{"num_key_value_heads": 1, "qk_norm": false, "tie_word_embeddings": false, "init_std_up": 0.058, "lr_head": 0.00435, "max_grad_norm": 0.5, "warmup_steps": 200, "schedule": "wsd", "decay_fraction": 1.0, "final_lr_fraction": 0.0, "max_steps": 6901}
Each number is 200 + 40 x the weight over its row's rms, rounded and kept within 0 to 999. Layers, rows and columns count from 0. The size before them is the row's rms in percent of the matrix's.

# layer 6 MLP down (transposed), 512x192, rms 0.0581, rows 430-446, columns 128-191
103,111,187,122,172,243,190,221,208,229,140,183,207,162,305,215,172,238,215,203,190,273,198,156,190,207,238,187,194,207,236,235,176,205,295,226,137,201,148,194,176,244,154,236,230,221,204,96,140,238,213,163,181,208,194,287,172,227,232,220,177,183,105,150,293
102,238,196,239,229,157,138,130,151,251,244,213,202,151,140,208,138,166,238,130,205,181,180,210,171,148,214,228,205,210,268,206,177,177,162,158,187,158,188,195,157,216,225,224,211,264,198,238,151,159,186,187,250,278,207,230,250,256,140,234,208,205,174,180,220
105,242,217,267,229,175,180,149,238,249,235,152,255,208,216,218,227,199,218,214,206,145,194,201,229,108,264,213,185,267,218,263,244,253,180,178,194,208,195,248,235,165,196,201,206,202,212,197,222,163,222,165,170,202,210,360,148,219,212,243,180,224,177,147,176
095,195,235,125,191,201,238,214,148,164,200,246,204,123,223,230,240,218,185,209,150,139,141,239,234,241,218,260,136,175,193,214,217,176,192,237,146,148,161,201,179,152,280,178,261,219,217,183,259,157,152,108,242,145,134,251,172,224,169,183,170,164,142,313,215
096,293,138,225,197,181,222,287,154,194,240,182,237,168,251,226,209,183,212,197,258,190,202,199,160,224,273,155,143,143,187,244,226,214,151,213,180,178,183,242,90,180,190,153,210,211,190,148,192,169,174,271,155,95,159,187,244,246,223,234,210,175,195,167,234
100,147,181,172,164,247,221,121,197,147,191,146,207,162,173,146,198,260,205,225,179,206,145,177,152,171,237,168,195,285,237,141,173,216,229,203,251,266,203,199,185,304,191,232,169,230,210,162,183,162,206,157,259,201,209,182,195,46,201,227,195,229,214,163,244
100,243,194,233,247,256,245,203,209,163,168,212,291,146,145,152,214,255,234,248,187,198,220,239,158,221,170,277,195,110,237,163,202,230,178,199,141,186,272,177,204,272,168,139,138,268,171,237,171,127,265,247,225,210,212,165,276,178,188,279,283,227,261,249,118
112,129,239,178,158,215,176,191,161,195,165,147,201,189,194,186,168,171,291,218,211,216,205,202,213,279,210,210,277,142,117,239,284,192,239,96,185,227,178,170,126,167,237,251,181,219,140,214,177,228,144,186,221,217,239,256,226,254,194,121,97,207,170,199,197
106,246,140,199,259,211,178,186,199,191,224,217,185,202,226,232,201,198,262,145,232,235,174,137,204,303,143,152,93,228,227,205,178,169,226,198,156,200,274,218,208,228,193,141,191,205,189,165,183,125,199,165,241,129,189,192,203,173,199,241,207,202,175,234,210
105,206,186,170,160,216,201,155,223,134,225,236,285,234,194,164,214,209,180,162,162,156,248,239,213,122,191,189,248,166,124,151,165,186,290,201,213,213,202,203,182,205,172,193,130,164,238,223,235,192,206,155,186,255,220,183,277,186,200,204,180,146,180,182,190
111,314,223,231,199,224,189,241,250,206,233,179,202,246,99,228,171,172,220,184,165,175,150,191,216,179,212,197,226,165,144,239,212,291,119,193,214,234,191,223,237,228,263,285,249,222,153,191,258,207,219,181,255,91,232,157,208,189,192,219,229,310,213,265,180
095,197,171,143,189,211,244,240,214,222,233,147,128,220,192,202,159,233,239,282,217,231,196,255,172,240,229,175,210,213,179,257,223,191,181,206,199,194,252,208,196,187,220,211,239,126,92,173,189,213,102,178,262,171,223,247,141,237,253,218,171,194,217,131,186
101,237,143,149,210,202,293,216,230,146,134,245,265,195,265,201,250,170,183,156,209,203,262,207,208,248,188,163,186,120,149,253,189,192,240,203,184,254,194,232,197,233,278,169,179,202,264,252,204,216,135,200,245,230,193,218,231,165,184,236,142,253,188,301,215
102,193,227,206,170,226,224,181,159,202,212,152,193,189,204,243,178,220,237,149,123,230,256,196,257,187,244,174,143,218,222,245,194,227,209,156,147,269,204,200,243,117,284,223,273,209,155,103,211,240,185,267,183,224,196,245,192,207,213,210,219,159,162,178,212
101,227,190,207,192,152,153,203,116,191,176,188,183,188,159,231,206,247,152,138,189,205,226,193,247,197,277,189,118,199,175,190,228,158,206,105,219,247,184,151,172,214,195,235,172,245,214,277,207,205,252,174,181,214,187,234,182,189,264,228,221,182,244,225,168
100,172,221,176,218,229,286,159,150,100,196,210,209,190,193,138,263,187,162,199,233,182,175,211,184,179,222,109,232,187,260,173,152,199,221,198,204,189,198,213,225,137,143,183,197,207,166,234,244,130,185,232,218,174,180,172,243,166,261,184,168,230,214,220,195
100,154,205,205,203,211,182,212,231,200,173,164,184,205,217,200,187,149,215,217,197,228,214,226,196,119,239,165,203,211,241,290,212,243,141,161,171,212,240,202,167,135,94,255,277,255,121,182,227,326,246,186,172,133,183,199,160,210,308,195,148,242,204,156,222
# layer 6 MLP gate, 512x192, rms 0.058, rows 431-447, columns 128-191
101,189,225,189,186,192,174,191,233,277,218,218,195,215,150,220,206,216,211,145,184,280,276,96,225,212,192,182,209,172,192,228,171,263,205,261,276,201,59,235,252,175,167,204,164,132,160,205,146,229,256,172,215,130,186,257,194,210,263,181,260,258,176,217,193
102,274,184,301,185,173,204,150,218,288,249,156,223,187,265,224,290,186,246,211,217,201,219,172,216,123,269,198,177,213,234,251,169,227,173,227,210,171,208,253,152,230,133,148,115,209,215,189,205,144,201,184,190,195,257,286,220,154,219,201,176,224,224,124,251
100,270,179,262,308,228,262,167,183,194,139,210,221,190,221,202,211,184,216,141,174,194,221,263,215,208,148,233,240,240,120,285,179,183,232,249,214,191,176,187,206,208,121,137,169,186,244,179,140,216,228,200,216,228,190,133,184,280,154,202,214,150,214,152,139
102,154,201,199,145,186,183,191,223,184,127,206,203,231,125,176,219,184,267,230,202,208,223,190,247,167,125,182,169,254,118,204,181,172,268,233,204,177,197,198,268,193,185,193,162,303,194,197,179,230,111,169,188,189,240,150,156,173,268,206,183,120,202,133,247
096,172,241,219,275,169,184,244,291,215,225,289,208,214,216,205,118,241,195,209,254,190,141,224,239,282,170,261,228,287,133,165,233,176,157,253,148,135,211,180,147,234,206,211,250,263,189,179,147,208,200,227,139,170,205,246,206,244,156,173,162,155,147,233,143
096,276,212,241,210,275,223,189,222,270,152,166,208,217,197,229,237,178,184,162,250,206,132,246,190,161,168,314,200,100,214,252,200,176,229,202,111,235,237,112,243,259,119,134,200,199,159,186,229,170,264,213,240,198,232,195,256,225,182,181,233,174,172,197,163
103,172,203,191,233,244,185,119,209,172,211,196,194,249,245,226,196,242,216,273,169,247,147,173,207,255,202,138,230,221,144,191,296,232,172,211,276,227,143,193,227,240,215,202,229,132,167,112,165,168,205,237,244,169,259,205,179,184,190,235,149,195,127,213,169
105,160,254,210,173,259,143,183,213,190,188,184,200,205,191,216,239,269,261,241,148,177,249,293,181,173,165,290,280,197,215,118,161,202,210,184,132,165,239,179,166,188,257,211,263,242,192,206,150,184,255,237,195,267,211,193,185,199,298,242,202,203,167,249,217
107,203,180,207,148,249,191,168,194,183,266,219,252,216,221,179,222,182,118,239,193,184,256,179,174,141,210,239,230,215,142,226,135,131,284,232,212,223,228,179,232,266,174,246,124,222,229,226,245,172,261,187,180,216,239,239,265,195,175,205,239,192,252,178,192
107,213,206,226,184,145,185,227,152,160,166,197,219,156,226,187,226,177,208,195,226,269,130,177,301,279,182,182,180,220,265,159,167,103,201,195,130,150,215,134,146,145,265,184,207,239,171,244,124,161,165,258,148,172,161,344,210,223,197,185,175,126,203,241,197
094,228,259,235,265,200,150,77,196,258,231,246,269,205,166,196,283,193,201,137,201,221,220,202,229,111,165,193,210,174,175,222,151,249,199,226,226,143,235,239,212,241,195,236,182,278,205,201,148,202,219,299,151,301,183,231,170,210,177,143,205,233,272,211,210
101,207,225,275,192,217,188,218,174,258,175,163,167,178,201,172,153,181,237,218,209,164,199,171,227,200,173,233,215,270,230,177,176,161,150,207,219,160,250,223,201,173,130,198,225,221,188,244,203,226,169,221,161,173,118,201,220,204,253,196,270,198,190,137,185
100,124,201,257,190,228,170,137,189,208,222,334,242,147,222,266,230,180,227,142,254,208,194,192,176,145,221,169,230,242,193,126,201,216,213,270,200,185,187,218,185,276,192,197,169,201,290,195,225,194,170,167,252,207,237,201,149,160,213,210,196,213,183,222,176
097,191,215,213,192,191,162,158,200,226,146,208,226,196,230,180,203,234,194,195,180,248,178,223,261,177,247,232,133,212,180,193,252,170,205,211,236,207,186,162,194,218,198,180,155,172,162,131,190,283,200,214,231,161,190,195,238,146,223,294,212,161,236,257,202
104,246,267,158,147,275,206,197,186,214,191,213,163,186,284,186,218,224,246,216,208,246,185,210,186,181,294,200,216,203,212,180,166,222,232,245,238,215,222,261,228,122,189,210,220,227,245,210,237,166,166,170,182,217,129,157,277,192,192,267,203,239,180,213,170
100,192,227,163,182,194,215,210,195,214,270,190,122,149,211,170,209,166,261,214,229,187,238,248,140,143,227,222,203,201,190,256,133,221,179,207,152,134,212,222,159,155,166,224,286,221,135,208,159,246,229,222,180,149,196,185,249,213,212,246,194,197,244,244,219
103,191,149,216,177,252,236,152,229,134,143,114,171,173,166,187,197,164,238,130,205,193,247,218,254,310,96,156,210,88,123,205,196,180,237,182,183,236,178,200,136,192,192,146,191,215,232,175,169,125,213,213,283,256,214,214,199,231,157,232,181,201,206,217,180
# layer 6 MLP up, 512x192, rms 0.0579, rows 431-447, columns 128-191
109,134,228,210,187,181,241,238,175,186,222,158,231,264,302,181,143,237,238,190,212,180,148,197,208,178,158,175,208,213,153,203,125,110,203,200,189,190,297,179,208,239,175,337,253,183,240,196,214,239,116,195,148,203,182,125,215,191,164,210,221,235,210,281,180
094,223,247,171,290,273,168,170,209,188,198,189,174,237,195,180,141,137,224,148,217,268,250,264,195,186,230,208,150,268,201,238,223,157,198,153,179,223,192,201,242,155,134,229,239,126,225,187,188,193,269,151,205,214,206,129,188,279,181,257,285,233,143,239,159
096,184,187,208,233,224,236,253,289,259,233,162,214,119,217,132,230,182,166,200,256,242,118,188,133,219,190,191,187,208,253,180,183,221,231,199,198,231,154,200,272,211,161,212,268,242,241,234,213,214,240,225,180,213,191,165,248,151,180,198,194,221,209,245,219
106,214,167,189,238,237,169,164,160,174,127,190,260,243,212,243,164,200,167,284,188,157,193,157,224,218,215,184,194,202,124,220,230,213,273,183,245,180,210,197,182,134,185,180,132,164,260,245,250,182,247,179,209,259,217,196,183,188,217,127,199,201,214,243,245
096,154,183,255,165,192,233,257,179,208,226,246,158,136,185,198,237,121,189,143,203,220,156,161,214,214,150,188,213,246,186,170,208,276,206,212,205,201,190,248,228,223,162,230,252,186,296,147,203,204,222,198,227,215,252,194,201,212,114,124,203,149,236,177,209
097,232,193,202,206,257,173,159,121,269,139,189,174,240,186,270,238,144,236,215,148,160,195,187,137,223,259,128,166,244,183,288,187,209,193,152,226,220,206,285,193,222,208,240,203,184,275,270,187,216,141,120,220,250,263,201,206,182,177,165,196,241,218,217,264
104,182,213,198,194,170,185,194,120,224,73,132,204,242,229,146,171,152,243,167,173,203,147,194,244,235,154,217,199,184,187,292,243,235,271,200,216,200,178,194,169,153,239,205,187,137,175,284,182,213,230,158,244,265,234,189,203,210,211,215,155,187,223,161,150
104,193,195,201,211,223,124,202,242,268,218,238,236,278,180,156,197,89,243,174,173,194,206,222,174,196,172,259,239,162,185,229,138,170,264,194,166,185,246,237,179,196,197,241,206,199,221,132,170,84,201,94,178,253,174,224,126,195,202,256,250,186,194,215,222
099,248,214,203,233,138,168,148,212,198,171,211,222,247,215,218,238,254,208,233,259,163,234,204,286,189,202,184,228,128,213,192,200,225,164,240,166,211,175,212,237,136,197,164,208,227,155,201,177,190,222,214,213,185,119,179,207,127,143,259,161,191,149,238,204
106,223,215,160,189,216,172,208,187,161,236,166,202,182,147,209,203,188,229,247,204,176,242,232,269,205,216,287,204,178,197,180,213,226,97,151,150,199,207,178,331,162,162,182,132,201,153,244,192,127,222,195,200,101,233,216,173,239,206,186,195,225,223,249,162
092,184,217,236,217,260,188,216,253,206,186,145,241,148,151,191,217,165,223,200,227,288,177,261,176,187,178,204,117,219,211,209,202,229,225,280,134,159,210,235,178,188,173,226,161,190,169,193,173,221,222,245,177,224,197,202,183,155,193,229,142,156,186,242,191
098,151,211,296,135,164,177,229,241,122,262,168,215,144,208,170,227,253,211,171,172,232,155,186,204,150,261,176,224,236,193,251,218,140,248,245,228,188,185,137,234,157,178,164,207,213,170,154,235,170,239,263,224,217,237,198,170,262,138,217,220,198,219,221,273
095,154,146,185,211,266,273,146,224,165,236,293,201,178,173,170,186,179,307,186,210,125,252,199,157,150,155,136,124,167,188,159,226,202,197,282,195,141,222,179,180,174,233,166,218,274,168,234,232,178,155,219,164,178,285,256,151,187,186,180,135,197,178,187,197
107,242,222,192,198,225,285,196,211,176,187,197,280,190,245,176,183,101,128,170,172,263,225,207,185,240,234,220,259,193,229,187,211,142,186,224,226,195,179,171,216,245,89,214,227,238,241,216,139,218,171,167,149,220,194,176,187,217,183,211,206,261,196,166,195
097,198,202,173,127,192,225,211,176,170,188,257,203,178,164,218,206,309,137,214,101,167,248,168,246,188,162,215,217,192,191,135,235,153,164,281,210,231,172,206,218,264,139,177,222,176,259,192,174,185,225,207,246,253,191,251,200,218,228,127,202,197,200,219,183
101,183,161,208,213,161,167,216,163,198,158,166,162,153,207,238,220,247,176,201,170,183,262,164,189,219,208,213,157,233,173,185,144,196,157,236,211,170,234,145,244,227,252,149,200,180,234,195,140,67,123,318,213,257,250,247,213,163,173,196,152,88,200,208,175
093,169,180,183,162,211,236,249,117,159,121,205,232,231,204,174,219,142,263,189,188,239,146,184,216,214,159,133,183,186,53,193,204,191,182,209,178,157,150,170,149,192,219,181,215,139,197,184,206,179,196,165,136,178,225,161,225,214,182,190,190,171,221,185,173